{
  "n_layer": 14,
  "d_model": 256,
  "n_head": 4,
  "n_kv_head": 4,
  "head_dim": 64,
  "d_mlp": 1024,
  "vocab_size": 8192,
  "activation": "swiglu",
  "norm": "rmsnorm",
  "norm_place": "pre",
  "norm_eps": 1e-05,
  "positions": "learned+rope",
  "rope_base": 100000.0,
  "rope_fraction": 1.0,
  "qk_norm": false,
  "attn_scale": 0.125,
  "bias": "none",
  "tie_embeddings": false,
  "parallel_block": false,
  "init": "normal",
  "init_std_qkv": 0.0215,
  "init_std_o": 0.0,
  "init_std_up": 0.0215,
  "init_std_down": 0.0,
  "optimizer": "muon",
  "lr": 0.00728,
  "lr_mult_qkv": 0.7,
  "lr_mult_o": 1.5,
  "beta1": 0.95,
  "lr_head": 0.0068,
  "grad_clip": 1.0,
  "warmup_steps": 200,
  "schedule": "wsd",
  "decay_fraction": 1.0,
  "decay_shape": "linear",
  "final_lr_fraction": 0.0,
  "batch_tokens": [16384, 32768, 49152],
  "seq_len": 256,
  "doc_mask": true,
  "train_tokens": 285400000,
  "steps": 9494,
  "dataset": "wikipedia_en"
}
Each number is 128 + 24 x the weight over the matrix's rms, rounded and kept within 0 to 255. Layers, rows and columns count from 0. Numbers have three digits each.

# layer 7 MLP down, 256x1024, rms 0.0371, rows 245-255, columns 768-1023
129148146135116122145107153129140126143146135135135160135107114109108103149144145135139122112081115099151089133146100135122156157124143131150110172105145151135131132122121143123131094103115084093135124130105086119180116106175115149113126181162142060112105149170117161144122118094132164081152141110135101083128115121122116115130080137144118155108124076158125114141138147118111114133139174136103118133143123106085136125129195136128100154119076126146130159120143104175116146156205066138147116152175135143104137097089139098103113134146120172133153130111134111179159147126133148081118124126107143131101175148108098153149093156141130121143154131163162106164117098151133147115138125169134108145104153141121136142097147124133121075141143118139184102128103119133122156114098123
110123132100144129130157069133052107092139129127136141119158153160139088144158131136138102148111114120137115054173150128092126116110111126126134111153134153136118149140131145092112114136140178108126119117111138110139105155097192126088134122121142089135155161194156168114169137091094143124129122165110125110113143100163135142073165157140131133060165135075132123137130173116092138111127118130113098099096108140125135114149149076078106102112119130153146161103161115153155123151125109099149132143151132110164139122101126108161130140138130065151154131140131127060138120125139105115071160123123142112148142107147157130114140128122127136173099104140147120103141144164139148099180116080111126128145126092131134112167094132135116122100109111146109130115108147097117134111135148
124133137121129143107123162134116126145107128134057111136117119145144164130171132126122130117109101132116106113142082140120134108153148124148100149137095129147128151113124096186141141141112102131124128133149161098154099148134140137099174105137153113110073155148091165151122149136124102156114127112147163117131120171137143122103081156134097127121159120121127124120129098093143117121119127133158127114148103106125124146155154129127120071158126153106120131143131104089139121123123096084104115112154132146127146151150122079107080124129127112125126132140124150152106119128159065135109180100131095117121091157110071166092136142120135072154082108151137073126125128102119127131176134129123133137124110171130109112167134188096173113124173134165114172137170152137111138170115095
122142133115132092164091139135103124138095131148139141123185083127098155080114127122124088150121196142124178161118150126120125166139125124124127133133158118109135105126132128089094122148115118161133126111111095111153106138123145183095149086121117134071125112096078160135071115134141127110125146126155124147148096128118170093161120159116100130090164130122130128157105145114135130134124107140147134131150131141117128169118145094128144120095129120178140116123149121135093146112180113166112139172161131129110099139143123111175107126099165153120151132113142191136076120131128162079111059087124119108111133130160132140132145122172127134171132121088153168168129138143136147122090125124140132127124105145160128109180149146104129137108086147143122124135147110137139114132138113
124143132122168120153128121129126142130140130142078111128073087136099099133145127146141150124142141092131117129146174107138135085134134113105114093117168147134126128118130133164112134174124142084128128119075154131186091122108144114177116188139102128152140135104149162132097059101105101153126116141144170128126145073137128152094127126131148108141141153111115119122146123137155076131136127155153102161118134106159163123149130139106133113137144126090144117085101143100157091151106098089104119100086125138120131107102143105106135134122105095080137129141117103123126142129161089102117177118154112140111113144102157123162127123117123061161127075117152129187134099147134116106123137118126113121146150101175129087140122094138138120122110101102140109142125126079168207124105142
147136137143119104103144159133104141135109127134113136106106148137142125098115121145154116098149167088140111145146141111146152118131112137118135110094114162116129105110129118144133109103113134134124107135104106114154138136107120125116135166129095108132138129093144153140100115078118172174148135129156149106117160121142122127165092131126161116174184147115137155144144105091140148128110138138144134148161127140117079124141137117122137127158119140126173151106117139127158174118158157102179131163183120188102132143128119149134147121134140143155115131097134159091098137130187142098157143130105080123144114124115148142134140152140123129087137083127106087112108148111126115147145122146120115098123115109135156123163092087149154136131177143122145185114123082125163151101132091
092105090162122167140133109117116107102102130150129121134169140132156157131133139115127143100115159091174145116110069154107084119104145120105161138146112108147125101114131112084136127169131064129136139119126117120132094122251069120097141156100131171182113089196138155109132084157136166118133129121157095123136179131124121153090102115115103108128102086150159170110137144154105086140107132123146085135106156125117095131119112099121126121156107106082167117123076114141166128127089126124077146112150125141170110129163138100102162142196134144096113123107130116171158158131163111129076138172140161127133114089102133118162122146122128138140079145105057069142151153116129160131181111087133135140124135128150121145129118126105109144130108122126133141139137124134126122146108170
127122160120135123165135095126177138116178121119104163130116142127146126144098121145144171111112108123124139182125079095141114133122129129124122146166137129108125062125124151082125127136104130110127112145109178109100097140153127160115113131119138145155118131115145182137158147102100109126098111144138114115094142129153169128116128114134159121153119119154068122146133122162139120181115159124129141117136114162154154121133124145157133167137117145131110131148116117142166106099129149108122141160101123121144121127143128109126166140093153087137104133118135112110142130133127132165130114155129138125117098212116116125100143137146130128114119119094149132133155137115120144134115127129130105144146161113104095132101123136098137143119172153124138129126165156113147113148089090
136129152081148133100103126135088142134099126129121119128140083133114118127130125124137145111090150168112079142117123133122150152108134121133159114091131144113135151148127135128157137105111112138131149127120100128133162148121156116117134111089120120116136138088123096123073129124088133099149137141159116142117136132147112124128138106137186125160129107149147153107131077105138158137148144108108101132135144116119124110101122162138127105152139114161108164107109167136097126133155117137172149121134126114119140155139129177125092132087139130066145130134137138112111121123140152106121114085166100135146061128097129081173138103127125122118091119117132179090137096091114127142119115165123132119115081134149111152131136150132128100111147155098136095128116116114137160103100119
118140153133126173123154156133144117125130132136072125144161108127124194134152139126118107101103101152130127135078137157100137091149094121131126089084133116146129103139115138135155115156130141116121137131146112134138129122161158145125113126153158117127132150126131172134163129116113070114102115124138153132130122161131103146103125147066136178121053109144100155109124148143167119128114168134121134126108113123076150118131152142136118112138133133086108119144155130085077097150107128162120085117094136092140099117121130174093109141138140168101098129167110133106100144124103150125142124113122175118125121126136134138114155134123124098180148107119140171157123087157117081146111126106121133128145132112133152115109117168122102110142092109169136124127116124124104140120142125
144128141110126153148150160135091136139094123111106139147150151153130120128088119124135143136156147160112116165089099117109100113140172139115127111193134090121131132107123146170124138121137138121133123097079117133166102119141088121111131149098165156181154118112110138126153154099128122136135134095100136183123108104120167148122119118130121147126163161115119176107120098092138112110136128127158141121171081100093151096136065154166141111081099136087122120125119166128093100145171114124154131125123121131135124108155125106165147125148106155185136130137123166071116115124111161179135079173164135143136148126121129159136104151083136194146156159110130123124114126111129138122123134154112105140118144131103118167125205138123140148147142117152143105129102129140105145110097143